Weights of a small transformer language model: 8 heads of 64.
Each number is 500 + 25 x the weight over its row's rms, rounded and kept within 0 to 999. Layers, rows and columns count from 0. Numbers have three digits each. The size before them is the row's rms in percent of the matrix's.

# o: layer 6 attention output (transposed), 512x512, rms 0.156, rows 102-137, columns 0-63
# v: layer 6 attention value, 512x512, rms 0.192, rows 103-138, columns 0-63
# q: layer 6 attention query, 512x512, rms 0.169, rows 128-191, columns 0-63
# k: layer 6 attention key, 512x512, rms 0.166, rows 128-191, columns 0-63
o102 093:464485484515522484469498503504558521528484475550471487438534450501482498533500524496522533491532476491553502534475535481490433524475498494538564535498495529471482512498451488516502490507519497
v103 095:494462486526492474490473518515479500485455493526483509482528532517511528446529503480446493535469437518492563529469549472531471484468489479483497433469513495510540532499456505437505522495519502
o103 093:488512525522538542453536490533500497560537530490502504486492522434497472502467525486471491478503525517487497518539534498498523513504526502531493504534491496473485511473500488480511492465500561
v104 101:531529529537514451451471511464514494524464543472446487492520505472491495497526508464484455490501487476517518528493485559530517499504495533493534481472529509488484470448519525478511444484486474
o104 090:491488475523484490457565486512501482521514482523511491535481476486499517517508505476492482546514543465496486497517465469487521476503513472540479478478521511491517519521498469528509505496559500
v105 098:493512516501448507526537514456522488512499471511481481473458524524507486492501499500513481478477494472459475506504505521475479464454483518513506534525460531488501534463511533443509532485508500
o105 096:486486512484479492473456487478507551491465493461490535515511500484497502532530517522492514518517487527505517521496521498480505506505526499475493496463522472569479470524483510528531490512496504
v106 096:516444469502555485499508513497520523574534500553477503500497571504487508452505522503511498514514503514473526496483509517517490504506517516505432466468526501539468483500469487515524486524522479
o106 092:553490504520513508468539458487475451532501482473500495510513460481460533521546452468465492534505529524508515460512568517511513493482491507481495496499454509501524521523570546500520511434492474
v107 098:463495547510547573521478505525488476493483500508497499512457502517480471480469557501504509488499512522467488453504513478506493490473513577497455478488493533529541463453498508493481476513462451
o107 091:516482501533487452544471498480516533507487490470502490528532487542490475489509498538505519480460514464492556472482509509489471471480488491474541503549485477499462456526482470489525514482493510
v108 094:469481515512519493483493513503501536510484440533521529505513511481538493521512482468508517510535498520451464497513500464519498477505434515528495459446522533537523531476511512523527499511510443
o108 093:509509479533492534513498477465568494470485515485508562490474478508494531473492517545487497480496506483491500473516501518526486456462507485530453483537511496468522455511473495454481460491522538
v109 099:504504516513550506510494526474504501502528513474506503480516490504490470496526496526489490498517478459533494525532495516517530506527509460488493464502513455492488526464488440477516448520514462
o109 093:497524466526490508519503509478470507527495492483470507499497534475455526517547501476528519496463563526540517541506469537491501487529470544524512491508482454530537499515518532521496500524480506
v110 094:511527490502532476519503496495527495476510471479469483498521514492450500490463510499455483491520482478505503491505512504493488475492528486473454495559475527491523466444507528486452507505501516
o110 090:487470492526485446535492445527473545492492544513544542456504482510509534509477500527499493552503507495484525495495500476506542525485464508511491502474528520501516479510515517477465509482533504
v111 095:521491499465486472530502467464518504505483502500483495526557495487482541465506487506535506512517522456502493476513499488450509476518481433511503525470535471508521501507505495503530508496471479
o111 094:518557469499487481450517487518505460466498514537531535502446509527506522519518509520498494506487491487481498530519503487524507501505546511527469500490485509493484540511511485535520481529525516
v112 094:455439466481519523489495453566446479513486484480528482494495511475525514475514465488492489549503481523500482483516539472471518500536452528486513447499516479538526538452519481507524469458439535
o112 090:514458541539491504498502497435510488499514496505517529523528429513508512475508476502513499492491534492498529485515495555482479515463498522536494501490507502506505488529499512489548535488506497
v113 091:525521525493501500477502526510524458475488498499474512511514528527512479480475499496499454490487529515593508488520497507499543507473514542523475520503530480492507499486513477460512499483519507
o113 087:432506544502503506526522496470489515520495478517482455504500480457472498534502516465543525491540515481481480533524457479493464513491559461511529493479524497534481455518501534524515526477529490
v114 096:505499526543484520466479506497445520510483518537492486491527517479521558522479483541501494509510459558518471474540531497460492556518470532524502470493490489510494520504506552528510491497488507
o114 090:542517487492537474530506513520533448515490520492526523454482482496493478513480493462473508528509490497450512514429495473535497472481530470505522535504512481478492470488481497464527490503522517
v115 094:511469520483537506500504517519503495460527504529524515443482490481528515497464507451512534514494470524552521537474491479560467500504527542476476466493520488510518532514504509478441529528488521
o115 088:535482514485493531515486483546463492514500539485472461510483544534513565491472503570475523471544499452508507503538514498434503465519479518535517504521505484492499476497509503485542489483481521
v116 091:490471463499462480499478490483479533454481575471491495522497526518491460524511456508516503533462514503517498512527549527449483486533476487469472513453468517533481474451471522483483479454495511
o116 088:501506520537492570500488490512511521482522479499486498453542545469468524454483544468445497510491537499461552537519467502510540524521542495479476525529472463498487506513507488510516517500517499
v117 097:454463492480480510531542510506525532488489525512499515484553486526444485498474474521485512506488534518504549521464505481490523481545534506521481462457565507502529448535517526479491487470512518
o117 095:500479490515550484518468485497466525532501496494503495458467553528476486500497490543513495488510498526532505498500475550488450498517503486467486509467525488524482535460471489505532501540509466
v118 099:484547527499479505522527523492511497522503509472464546465556523457461535469488529507493453476445479552540541493476493507490488528501488538495484482516535504470470507506499519505510501471492479
o118 094:522507508492455475508490516479470528515487486504521495536511561485523466516503523465477486542555512480500523510456468486542493519471511479489462546479510488482502505518491490477488501510528540
v119 092:539505460512505463536469473533559491533496492482503499530515464488520475495472485482546519498512535486507516502516520510472515496533516475509529460491504486476477546474468533520543534498522523
o119 089:494482532479478487474529532481450456545498510489521531456499489425473507464467539522499511506472497522526492514517514501539474502466501528543519510496469572515499464517526510458510459515521538
v120 096:489544489509451482504525464509508496485511515506484503524484476510489475468507449499462484475474515543456541540481494557515500522486425543463507517533460516467502491467488552503535477514497549
o120 094:516497519479524536494497470551512506458499462505530487512518490490481548501498529474463543503565491475530519504486457508483500493515525478512483493480477478520486488515482538456460511480458512
v121 089:493536527490525502448488499500474489543495486499561471492444476552492527516519473478530472524526494473504445527490509473508465526517493490502463519555479494442501520537503518482516498513523490
o121 088:498445486536518475501525486492479512479507503516494547490550526510502458483521528485474494484474444499526450510528492522447445509457494469501461490522498481523492461528499487511480469456492499
v122 096:481513451464516517514452522499466522499501498515519499474478488490473539476478510545530472492505526521496495466472451486480493511501579518496528495514506512540468547480471489506454455482465469
o122 092:483502554497478488513490499553484516480497543488485484484445509513503496529483478506519500498501510510471500487486525486479502448539518477477534518502452482493558458504478485532519468522514487
v123 101:486500481510523466483519495539512462510481521500461490511490461488513533518505500501490510496478478539495535496540550479513470499504503484519524512458508505513492540500452517464507457529516519
o123 095:457514480541498467552505496533530463454467512523527531525537510479495524486465563523512509503522524500526512496496521473471486498493553546493500459488466542505474426476542505528470475506504486
v124 099:541481484504475486489513480515480500506485542554525508505447498489529511522473514536483492517523547463435530507480458474487504490543576465474506510504502506542483525481468457502506426521500490
o124 098:497537517520500506480517507480487471501467455487514448553500465554461505474466471521527519492467493506545424516492492477511500510461464501517545488473481503517539506506503499476454502445497506
v125 094:430519514508479522519479525497500498495491481463472534482496530521483496495494499461492524489501461534517471507502478469480538522510529542496502504490521479505537474516523494519454489531496475
o125 090:525494500509532492508492491515478528529516466504511514488514490525499502491508506468456469481500517511527500478480534511518480458520452471484490512511512505522481503527484487504528489498448529
v126 093:506501506485494538511503519496480490507496534525539491546524527504485524551520466487441506491514528509492527517462496499449499532477484561514505460495523523548488500497481451468493504490488484
o126 087:523479501518504504524486506488502497494521441480511436495496484469491524521532546485525522513513533470514514455454498530534509499530445489520471530571498475488491471453469520496498544477486504
v127 095:497497504481475474530498487501520535499471451524489524483531483507520533536475500509524515476517513530520504460493502493492490484527486514508491498496538506499532536488543491493524482465470471
o127 091:459497512508488520481498441486498436547530513536519473519470523489456489483503480512532509460501488429521478553523484481511518517510484542492484498491478490550522484527503506463507453539498527
q128 149:523462506533525558504492551502498466500480499475523500485524488516537483483536517579492497480503499496499456451463488520529519514512507469483504488505500503510483493487470491547543488510513488
k128 089:468553516498494514508449486502464521493512487536499479485472506497495477525494548515525501517498452512498577469509525511461487506500481500496479525499452534498479485530472529551479512481510471
q129 120:487471487497489537511506481478463476503484443470480507481466502515493512476527513537520497497480486495480482470486493468510506542502452504504489480495504513486512490533465501548475494473547479
k129 093:478506540461526512488452510522501503486511463499536479507510501506499494468520533532494538498481482502533573489469517490485479482484510504531479501495473516494477466495498512515445498540503514
q130 096:491523493468505470501504511538496533529521536497482472487505499513499482531431498477504500531519541480523524484476514521465468474465497473500480485459524486529517513477486511487491501521506540
k130 086:520516478498514502506452551499506454538511517459472547500493463485487509497470485503499496532503538482542502525471490490481534516509516503479530476499478502496530457485549475492453489461472549
q131 097:520511508495518519481476513543510509490476523477527477538487482456511489515485488496491501489514474495515512517521522568457514502522518511489499505463509484535484453480490500488528482495446494
k131 088:526502523463534521507507506518543481474494524512500505510490471467497509444508492523433505500524531450522512487487497509465491488511516509541526508452473476530489496465527475441494509516500514
q132 082:509452479459440529474507540489495507507505494470490534484497438485554491529483525528529482465506474479482534463483535529464471466463483491474530500484532489465521511532476535530486485513495513
k132 094:513540512484496502497479497529467486471523478539535528494506496453499485468508489499500494469509484484518564527499517507476483520480488523523468515467473525494510465482476518500489526455433487
q133 090:494495499532478506498524485467511470506529539518484424544491550523448506524530478484485515493522499519535502494484483510512411523463512451519506479493483472507456494475476514534510500458498493
k133 081:525463516496513498484456475498488512519511496507523529527534518508481487517508518456499518515513483483523520478466485515466504523464513517536492481518479523519562482505483454511497529486509508
q134 093:497495487509537542519469486502473501482528474472499539536463549490439483481535485460489534477485483486510512471503479456519537519515527491514493509518446471512466496483502445490518500470495479
k134 084:451458516472469488510538480508504482493527488512541504492519504526471485469539508513464526512480477511513471520522513472499482488493527483483524472457526463508526508476544503487499467528479499
q135 086:563493482505504478535500522502483506489501489495546474528494516502536502466537479526490470479505463515509517494557534520508484519509502543532501455511435519466511483477498498534511520519488538
k135 085:505471464504522478508530480514547506494514433460534479564549530485516510496486476543524502540538523516506480509503550500486520479490545453497535505471470504518476519506501481526482444538528459
q136 086:476498524506532543494513523513512528480498470519458483483517503432468500507494472479497499511481511502522507455510505488501531479539479469484506521482464506498492567458538503503496529525489503
k136 089:503512538529514456509492524502504501500487457477505509479470481527517492513525461462515494492512484522505473491511492504490499487520488538489515476482522455485493492504514522437567469499468493
q137 085:527557463484481505476546503502488507500481569462520461539498481496505493535552495524508503497510478518493509489515465475515501489502512491534524512493508478501500499493508501483531481502526494
k137 094:508436475528526526455496504534496514523489510493511478509488524527463517492480513543534461505450486482507484480454511473521504506497488508480513512473513462521425544518483509495474478496468545
q138 091:480459487537512502476534494556525511509511511521487478495506458496514467527472533548483477525537476497490471491503554480477482505478507468538549527470486488484463478459528523496514521497473487
k138 089:540480479485479503464481492514562520548469494487513461511506510479524488512482448437540490497478519515484514486448508470490497492492468516488497463479430529485559516446491500522479484456540482
q139 111:481505474514525507503559500579520515518489550529507476456511466486492510502508497542499467479495489507515499464552505511507506493498504481485538489496443512479528553470500527459510512530468514
k139 088:469447451507508540491529495497498509505478541493492525485460547536520508481471466516475515503464507494478458470486478494544514483502515511489509526506534425507555510528526475491494462523510491
q140 092:503485472514494528491467550512504519495548507486503505495508489504565519530480499510529471550498476501471503488468516497481485530498490499478498466453465513487450501484462489496507515539471518
k140 092:475470498532520525496481462516489508490556485495508528489487481503504471498503527524516555516461523497486515513512502477529493533518463456501444524537516524487498491537502506549527480468495481
q141 085:505483508503514519496488479489580512453476499471519469530460494509496520470479501516476486509478517509504531491541492501523500487495537522495488456530551495485475491493468502528526557487505418
k141 092:502447484489527493457496568524495470478483485478464471498507515501452540520492483519482500500505528437472540498496489500475493514485548443524505507478465466516471544539499482506482505561512515
q142 086:541524506479499437507480500501520486484473520484498497535503485484559492477507524468530474471494503497526514510527466503541491449490497477464485495520494516457560470497503480502504504468516499
k142 089:517475481504494518525524512489454514521517450493501524486523491530512531488467478531460443525532491531497482528518521535532528515519506456546499544461483518497529496508499529539494549493502479
q143 091:520507493428490465520515526572485446528514497568513527499478502508493533489451524520513508514500528461520447477499510518515518505475462525505498507472526510470524522530492491475453523519500538
k143 086:552563439538533485536498529468505523491489523477484473495499491515490476507512491514523446538486505497465507519441515526503539530515497502527462522528486484530488504443500500493457489494455484
q144 119:491496504529528479512509507538508515492485480508535472501485533480501517491477493475499495506485555483468450502479508554543489460501509543465531492445526470518460532449519509438535483515425500
k144 101:432534491520475520465478491519538501484511531535475479518492511525511497528461534527524473529503501541490468449483508533532473503501506523468474501473530494447484476521484510526499495526490512
q145 091:496445493530526496493521483520533488513437494478497517477508516531521530496500489500503531474486523466478441524504484539504514481511509506468498477524504511510465517502523452473542528522472505
k145 085:482512485506491506465527479464473496492530474561503488484501498534512493502484511507514539465508471511456485452531491508519492480492538523517509498506518514464498520541473478505520492509502471
q146 102:447517521464508500497506495457479493508521476510462506484511530540476507498531534508467522509521504476472520491441510446503502513481473474527509497525530506470518449529448516541475500506533483
k146 095:486509523481472508482472518477459516511491489514506508476488457526510511497475473466517509506539503501536542477498509507454480515537512503518476473469526537489498486470452518524473524475506481
q147 087:500480525496507514521519517461524502547542509536461497461494470549464509519487501504567535483540542490481547472444516465537469490480472488472491521462541478485475509529460542499428507489505516
k147 094:520554511489524517486463501481443522512485525513549500502478470511497467478472491474465475480480450487500543460475496500483490497515519505528490483513496548493493461520474529518502505466501504
q148 095:466526485498486525525477507472484460558482468515429517460496499501477523481479491450520509489480524539448505488492481451556525493505459475487512532522496517503482520524531547466495496450522476
k148 084:472474523485516477504502538495516479495509512472452469532459519520475517491520524494460532473473474516511486498520472476513483467486455469473476544518493468470479493506492527492518497491512491
q149 094:482520486485545503457525464456489504451509513483476486526473500513488524518547456481500567490493443505494511514509500489504525495528471520489508535494473464479476519513511466463510508469502444
k149 101:461475470513494517449529487504507487501457466504529455479511534532470503509478487507494490518475514503491475475474514486538488497465564468481532506509511502480521522450503494506528483517508519
q150 096:521518490507467478484505518504527513434476502517527461542507520540509482522480483507512514501517510533532533540543487543504557483514495530514471489522519476527504466506508505528540504497476471
k150 082:494524536534510539551461532485508479479513521498522491497531458510515485466531505525489475500515516499491528477480500518448474533515487526543506493499518508521437507518471480494516526463535526
q151 091:513471509499469480476488499531501488514510513549511491522477516521491469514496478525516540483498461442486523536519482507500445507514515549470465528535512524484517521483503506480509505555497539
k151 093:548556513492505495474464509505462499490503468476557470467508514509527508529528517495535491496524498512490518521491511479509476562511497543521492504490461522502490517533530522472491530490467490
q152 089:511525525483491505536493543489496467479466483526462506430549453434531483504472464540571477518454526507454490474522478531525478457531473535471501489487538513492505502492518500533453501532523539
k152 084:473516556517505505524487513499472525463538494496516470484501529480509511487510521507466480541492491538539508519548476499509523504466523478539476506502504528493530463493495492472486476540483488
q153 087:509491493499512501473514535498496495487530491519498462472518497504509546503529480506490501495521485529517458516493532471583533493482499515490516495507486507483509540501496492523462463465515513
k153 080:504504512526499456483560474492418496491490488463482477458509517469524497507516522454532481478488519499471483524525507472474509459497448496507550516469521503496498549503495519486541488488520475
q154 084:522541490520523484503517494482529481519459485484518497534488462503484510455455473521496489476528478503494454485526504493510530463522505460528498500481507512478509529487491485516521530521504522
k154 090:498463496539471488496510510514517525493510498481518509549543508491496506500524522475552492504511485536525486512469523498531489517508496569536509488511506482528520494470498509469516433434516516
q155 091:490527516501539484513486477483451487456504445529518529493505529500504518455478510458478498516489502489490507525534469503500511475505482529510514475518442501489517482500522486534447457461523488
k155 088:536499476562439467496549464478525501514479478497478499469482519482496508529469541480523491516504520518506478518531477503507496466533455487516559480538595538494549542547509565509535499514499515
q156 097:467477532491528464506533532520488463511494501465514523491500464472525562535485496511540483519509476502467503510468498439517480492498486505505512546497509493509471505493549478517478480464532487
k156 091:478498479502454509480501489472481474506504487516529504495507480548489494506521532451521491511490500516452513511491504499489505541469482515476473536449519484494494524501460507526509559521477503
q157 087:504520490467488499529500477495493498480497473487526484476477487472487495492502519460502540524545550459483534493474494516511526501466504487474499539503498485488493512549523545476511459537487555
k157 090:504429522475499498532480466457468500476499490532517467508520508494485503479521508491505482550520477554492464523501497506516522515494518508510477494482531531473505477487519488510481481507511468
q158 089:482472482534538511467498500473534512498551468483544484521519513500484509501454481489488490506504491488517524502507495476498456526491509507502483446490531471480502461466517529520485505505484528
k158 089:528515505493494476498501513502531521511499504482448484524507498497483456477560534523455555493489514487516466528523535513482509525517498482532531537498474442525479527506542474488491499470510527
q159 093:507504466483485566527515504530493471476506492481519485446521471451497492519475517528499427474525495529509485462533443472461505507524522476562501512452491513497542530475469512493540526550535532
k159 087:489506507496473501455502477486515507476488460524557490548485517490513501492461473513488526526494541459504498516482495489502519485473488483489490460498500487536450513456510477463480480513520491
q160 089:501501475533499497531482519506524478507524474463488527508504488518510521460513518487462465502508474569508559476528517462511484526493475511538484493552508514496501507519509475505492484485487471
k160 087:492529499467542495540540456518507508524472475498518488531510537450547499495488472514527481502511524501494491493490541454521497510521504498500487520513497479513499469519466493530524476481472530
q161 087:592478504494490486477504540465508525474511507448507492481496488488505507490473496469479501505487495493462449534453471472497544495502519482525492494495466498523505490535484474489514498482502534
k161 085:477479487487485502508472492480475464464476462520484486534528486503514482458520505503495525501470496463529514519474494493477534547496513439474496520541536474501503490495503529542528481523508460
q162 096:471476509498463493485489454517476469487479475485461506493501486546442505488506522488491501503506507510477487523490502537480482537509437505478509479514513459523541535497521541488440537503503513
k162 092:485507471533447442497482529495525510523488455508521516532519499505479505496487539495518507473509511526456456535466490485524476468502543532490494520589513515507514477512500549483505507510504537
q163 097:486527493470518511487502528475492499497488494491536496534495568492470495487544506476481471465527495522508494495530498513464511499483490495517514488501499479517515497487504499516534484507463498
k163 088:513522481477452463489501432545486504419537493518502460474474457469470492486496497461511516508524519478513514536491493503443511492485524527489552467503494470488503485515503488424471510499498486
q164 090:502475487495492501492467510496499504494450496503498504471509534500528460535496492520517484523502525485530521508474518460436507491532506506495450491507514506510479470499489439467433513545528508
k164 092:468482502489498480529517502489464502523511506515512543503526473516490516500481497493583469502484526509529487461525477503516488503507504505482484498464505541526538525510503534523521438501494495
q165 092:480515442442498441516550498523516494486455496511499477519479515506492489517476535461501515475522529521503545518480477477480501470446574522512511540473460525477486500554486448477518511527519468
k165 090:471478490453496509469465490494495479475498461513534479503524480536517481533473502436524464529483442443457516512484507482446490488550489505483493512403534484502488491470522510489484512531486478
q166 094:528516546505515491505529509489507495535522471480547501524516512439484497531522524494494491549472463508505498500476522480521542550484510476535494517524519524508535463516507482499525488489514497
k166 092:495492518450455461493474456510466501522520511507507473499524482506499514500547494506528497474505514541498481487524499480482500506519534499497486563518485469462481510481480525479546520480479459
q167 090:513488493511513521507503545498487482501476469520463464484466480516547523513473535508537513489474516546495515469489524496497499499451444537560507480472502485545515498498500497541496507536503527
k167 088:487532510479518517528484511491476505506521488518492460461462504529487478493431522466483492513515493481491497480491472487522498512519457481456491513492513505505475503495484498524531510497510481
q168 101:459526512455501504485504499487524485489487544474481489518493525512448467474514490474516460513472504516499506479494499469499494476523504491478475494477574523515541506531460494512504497450503500
k168 089:491507553489491471508508514527501490508522557482473551473455512473500502490520482497498516489499512486457508507541517469476498454509475485526436583526522441501493494494505521482489521528492514
q169 094:505486518530468512531489518503522494473480464500467526509477514452528490461513465522517507520546525515480470483519470465470505516486540487514523479495516495521488503494498478550484459531508491
k169 094:469455476498448510450496468518461477535502465526492494523494522531467491506544471452477491434512500508489522494474511438510518474545475528470535491509508482510522459474524477495500511489457501
q170 088:520489502512529523434526468523539508497524477503471550531481478530478507492458520561544498495474488508533494494492484566489487523486545495467506500496485516490486524480513472463517475502500524
k170 091:504472468472510488487482500484495503509531450470504514502528448497501467502492487487470506434523480501527491523496507527505472484515520454484536521473488503530481460498474528515474524555487477
q171 089:534541493495491498497513475511514479487488472510489502463512539485487498518464499501529502475452520465521485556496453531505534457453503502566501483495499511506539495441518496507507468465493502
k171 087:522478521543532469514521508469461504530488483480481534478497493545498501518472543512465475508515487487523503525494450460508488492528527552490458510508513473486493483490530528499521488518502504
q172 093:481510534490472447504501495525448521482471504489496484480524510515487484520531469484481485476473493514543515509497500463488504518505514493468468487521497510554529487513500468459530448491488471
k172 086:498503477497536541535454480512485476530539515466509531467470548479519521516469472474502509491515480424494493483474525478554484515483487505462477538542479462508489510502468511528496514534506519
q173 095:513498474480484484473514507505502534483481519531528539542479494530511493490526548491506502447535511482501522482478548509472567532535527539486462506514524512483490511522501504448512519571448489
k173 091:472478519462526518492490505492519463520518510477522460494502513511549509512522486483506505522526453528491499432533512500529506507455527450508525473490528465487473485477480503471494510520500491
q174 091:482494535472502473502508451451503525462465491520508477528513497528522472458491500491521468495524487507529486527489502506504486510525529501471491509523531458508551521510502510554508493497521489
k174 087:487472545515482502478500511478501479489483489467461512493503474506439474526507532470494510476490490517486524515480508475530477535491518475471525525503497472464535506509538539447568466487521503
q175 091:507539495519493541499489493495503506464510475501457532448548500484544526460512479505485443527504538501475456502484477497484519489539529492498498476516502498485567512517493482539497535503494572
k175 090:515504480450496447529492490476512516549490491480505520531502521521483497492534500446515528524494457527524500458494582502467510535544480467480495528483539540534465456495492509460487494479480481
q176 089:505545533511464475482486512486476510493460483527500497459564494496522517488515504514510536516482466507502504559500490455511505504483534519500480513506514508483518500505512496521487510512499509
k176 091:473491464481487538492476481497494498524502478497493531497457517501507546512497451488532494500487473493522461509511523480514542520472462502501478479476513498544528515479466536515538513489490479
q177 096:499495500491485469497484475523487507506508475494496477509491504457532472481520546517460492497475527503460523515478466495499484485524517550472516475467495463478485496493498501500494513491472530
k177 089:527478448454523528472482490542482482448475478536469500514520514496486530509512511511484496491509507527504448530503496461462483481497499493482491512501537476507500513496511519495477506534540466
q178 097:515536489495526512526508496481493460517496509513483521498499475469510491489491504504518494516517516510513481468465434518524517477501423530482471534515495482526500479499514482533570471473532536
k178 091:518454515504526487459492529499492484490508493516483460537477492483483533515452521502481500520492511519538490513536506493494503535498517495514500509505499459489516509472479500472499479510503472
q179 095:522512455492478484494505521484506511482483465529490491513507474504528525494513517506502581461521475532454496536534458525514508514501546477542536465458469478482501465530521473461543500482505474
k179 094:449509484495528524507515477529517475512492549499473513485507487470522529519486570462520477496513468524453472486515501533461489503510486499479505525524524498530526496511487518509497514473484492
q180 095:522521523506483468501479453504480508543485485494510497483501488485507478548522522462499496488517479497518506516497509454461527491534522531513495461497498495479510475518570503510496479469532476
k180 089:487476456491501507503523527466480489541487460541508493513487543522483531514463496504472486561486511493518472469490508476577537500491488469516509477511531503526485481448486520522504512496504506
q181 088:489533489501525485525464545522519523512571553465519459532530490479536465474521498523520474508472481520486524513463449508491514521539526462523463432494467509519536466513533522488502488503480518
k181 089:524506508484496522534490445500500509487467499475461458516481549523456501463452440494476515501506490510501480495499518501527537504507494506507518538460511513512499510475513549475479444473480502
q182 091:508490492509522525478521500480534517466476507487489463486584496503483521517476496527540522495507528527541508514503509529493482489454553527551529526530486486484528525476502477477492524542515499
k182 091:502462505452457510550475447483470498508502472553528565486493508501516493517474538504503516494480492488496474470468476488495484494518504491448496460521448500552500492464485521477470479520508512
q183 094:497527522498487479485469502474513522467515502495484526504444485513526489482503461515537523472520498545510483556459534507482544527552511534486554498511478507508457496543529500520496480459496478
k183 090:494469473514496518499483507526485525491523450477503491502484527466462522500527526524461514498455491485478523474474493416503516494510492488468441522512497531523507533494497462523535507475486547
q184 093:517499496502502521501453474543532499487501515527468486481528509518474466478492500490545502500455530512524501518526510520523470504449509526495537521469549520513540479541480468513498488493547509
k184 090:506472473493495499502493519495511522487465461502491522466476509463474520501524520495502458507469493478500498535481483489481514465515535502467508500499499513521524509484514523506507515526464528
q185 095:494534501496477474520512512510505488482494524492453550495519479515509491501453511509536532530462479496537480529509492510509525474505506493510469495487504550513497494497475522500517532501549532
k185 091:490517469522493418516506525489497516532478476526507490508525520476501491500476499496424513495464538530484461491509499545539507517484441467499505494465513500468604444469537524529558505464507498
q186 089:538491516485560484478526547474507550483510551534535513568443529521511480513518493510511499475478492457520507493501493513484504508507493505536491452511455534502488494481524518465476530510485472
k186 089:533456464487505480485494498503525462501474459510491531470506531491504504527509490505482504511482485486523560519500494499500515528500439523474503520460490488497493500511481484479493490503490541
q187 098:495510504502476503514488533507480520474531497493475526515437462496512484477491489509479518483482513505481501488476511521491543445532491523501496503506478497497483500535530488505462504506509529
k187 091:477469499472485501468469493508499498508475477522513484465524536473515513504480507518514495478522501508491505511521474454530475471476506488461496487461468509467505529465479504490512472543509508
q188 088:520433499515484511493463548517472521529502490484500527488478476506488490462499531539519469513480485517519508528504497455525525522518464520513480514485481507501518473471503510520463498507522536
k188 093:521525499525492467531465499475512497499500532468522470525521535528501507497505486472489487510468528497485535554488505523487514497493495512484557514509525499491443514503494487508517476507497510
q189 090:518522485471453447468505497512495512518502499494498462498534523505507504496508559481525513505479491534499511518514455487478442487481503475477473509505501431524493485545517524536484520486492504
k189 090:486462451465531473501516471475458451507513483494486497481475499534498506527479480521504465484519452505509525491509481511462588507522482492530501507502477531456470512472466531509450512502469512
q190 094:521500504487544457476574508515455491480499504465503551521527501480505447524484477464517486482512478478531504481493490467504429505475461517527495534492499519494519499474493487513478501494491480
k190 090:501472492538503508520495518485543483472503480492523482557535524501510494527476502494477495478523455508482542510481491545494490511529412540536476481463482485475505542531545519496518504465543469
q191 095:501503481482480529529497519481494503492469462499488515503519475503484553480479472478481503535479544481463529514472487519486529476516519524480509480498461480532500512454511525513477496497481522
k191 090:497518492485476465488476486522522478475512507504476571509472541498491443489515515488528501486491511486475499505511513465462517532496479519484535514522530476459493498517499481483497507546497496
v128 099:552493500453486481511498488498493476456486505472502509468513504535523491491487532454516538532485516519496500521497482516492503468495513471516489450498509469561526470503577489487423515529489509
o128 110:512547502509530472480499517485455478485477513481545504513484497488487482517540527532472532510487509457523514498474506496536560559516504474512548532509498520489503500556501513479520515501481482
v129 102:478509491450490491505481502530479447493507467470491534482500486538510514500476543517532509532466501456492495506458507488488510472511469554491475461482460489488446492551541492522492497492464508
o129 116:457502493489483474473462451504502529499493475534521507493485495538517501555524505472490493518523515476475466468477503534521510526507609535459459477497489579515509502491508493525504521498468476
v130 094:455521520502469522499495531465442499516532498483501501510512473525527537491456498551463499537551512494501507513530508503530533472524530462501553516495504509472506495524529490465470487511479506
o130 106:505452491492448491473504557498480517495513465540504545490503453497476482503498527467499523538518513447502524469445530548493510504537478471496507482500490484482470477506548479447520477489477542
v131 099:444499515481513498534536474478486517500489485473492497467511488497505502461457513487529465533485521486505464493536501516520503479545496506500513496492533488467525536466451486510437505517520499
o131 113:523496491525461517503518536537466502536492480485518533502529485464490458454451504550522471504484500462512470476488504518499537478525515501493493497527515534491519505537551520490478515551490520
v132 089:506487528531491517501483525514486514491524535549474460501498503486529492500484461499528469459504544505529481517500551513469565503504482453542491471467489442504504515450524509535504497514543485
o132 100:526510490505487501470466504484439487467526470507494494542519500469478507474546475458478481476472467520496530458450511490472486543483494468510504504520424498480492528502550511538483528537481461
v133 096:491450461482472519484478502530537459530474489480485478462506480519536513517449482457501481533493527505503515508543476520501495454494428516449470480498499517468524480520472479481507497482508522
o133 104:510468493512502563524452524499550497501524524472487501434483494483528489496471496510479533516501486462501489483488508527482522486514482556499486490453522530457472507497501463523481499528478507
v134 098:488521441481506488493472505509526521457498526548513534499526530499466468513491508499521524470497517482490480479543560453476490478483477500453475508511503495481443460496493469493495508481493500
o134 107:491551525476519534486480488531530479475522535513498482451493528490470479553481499517510506468483552495481484507475514483458524463539532481504514522513478479515507510481539502518501519508536487
v135 104:492482463535541511502508496482471537486513548501497488535467542496519492523478539466474529465547459455504507494494519523516460487533491499540518466504503497452478518496470460459527467508494444
o135 113:505524522519500497509498498506528492540522505459500469455511502518497533496518518443503493520470459513513468523469497519511490461500496470509509558507514488496500519503518499475460526501559504
v136 092:538511515521563490487486521501490479488480523470482504473504527507519460517523505519464514480469517489503554502509517473504508489507479491525502451508535492519514455456512452495497489547523521
o136 103:492533533551492486466558506477466505475482503481464488520490512494506509497495424483490489484514478490506499468539526526519495507490500539529505503480603480526523474526507512514492512483497517
v137 104:474478477523488500501534528492465475490499482495502476475505487496487575501507504505486469459523519522485501494469489452538518539485575521473516533529520524414487532481458523491576483490520498
o137 112:515507489484480483519524480543553542527493516487495553496487493505469508497494488469525463487501486488504490457512524521500531476496515487487496479492457490456510518548515527469497487499524513
v138 093:470484460503517491489524500450503503544519478510472461516488494511533480485491516528477493466533516525473485483497493496533496515509476413480451507509484466492477490509508514471520490511517462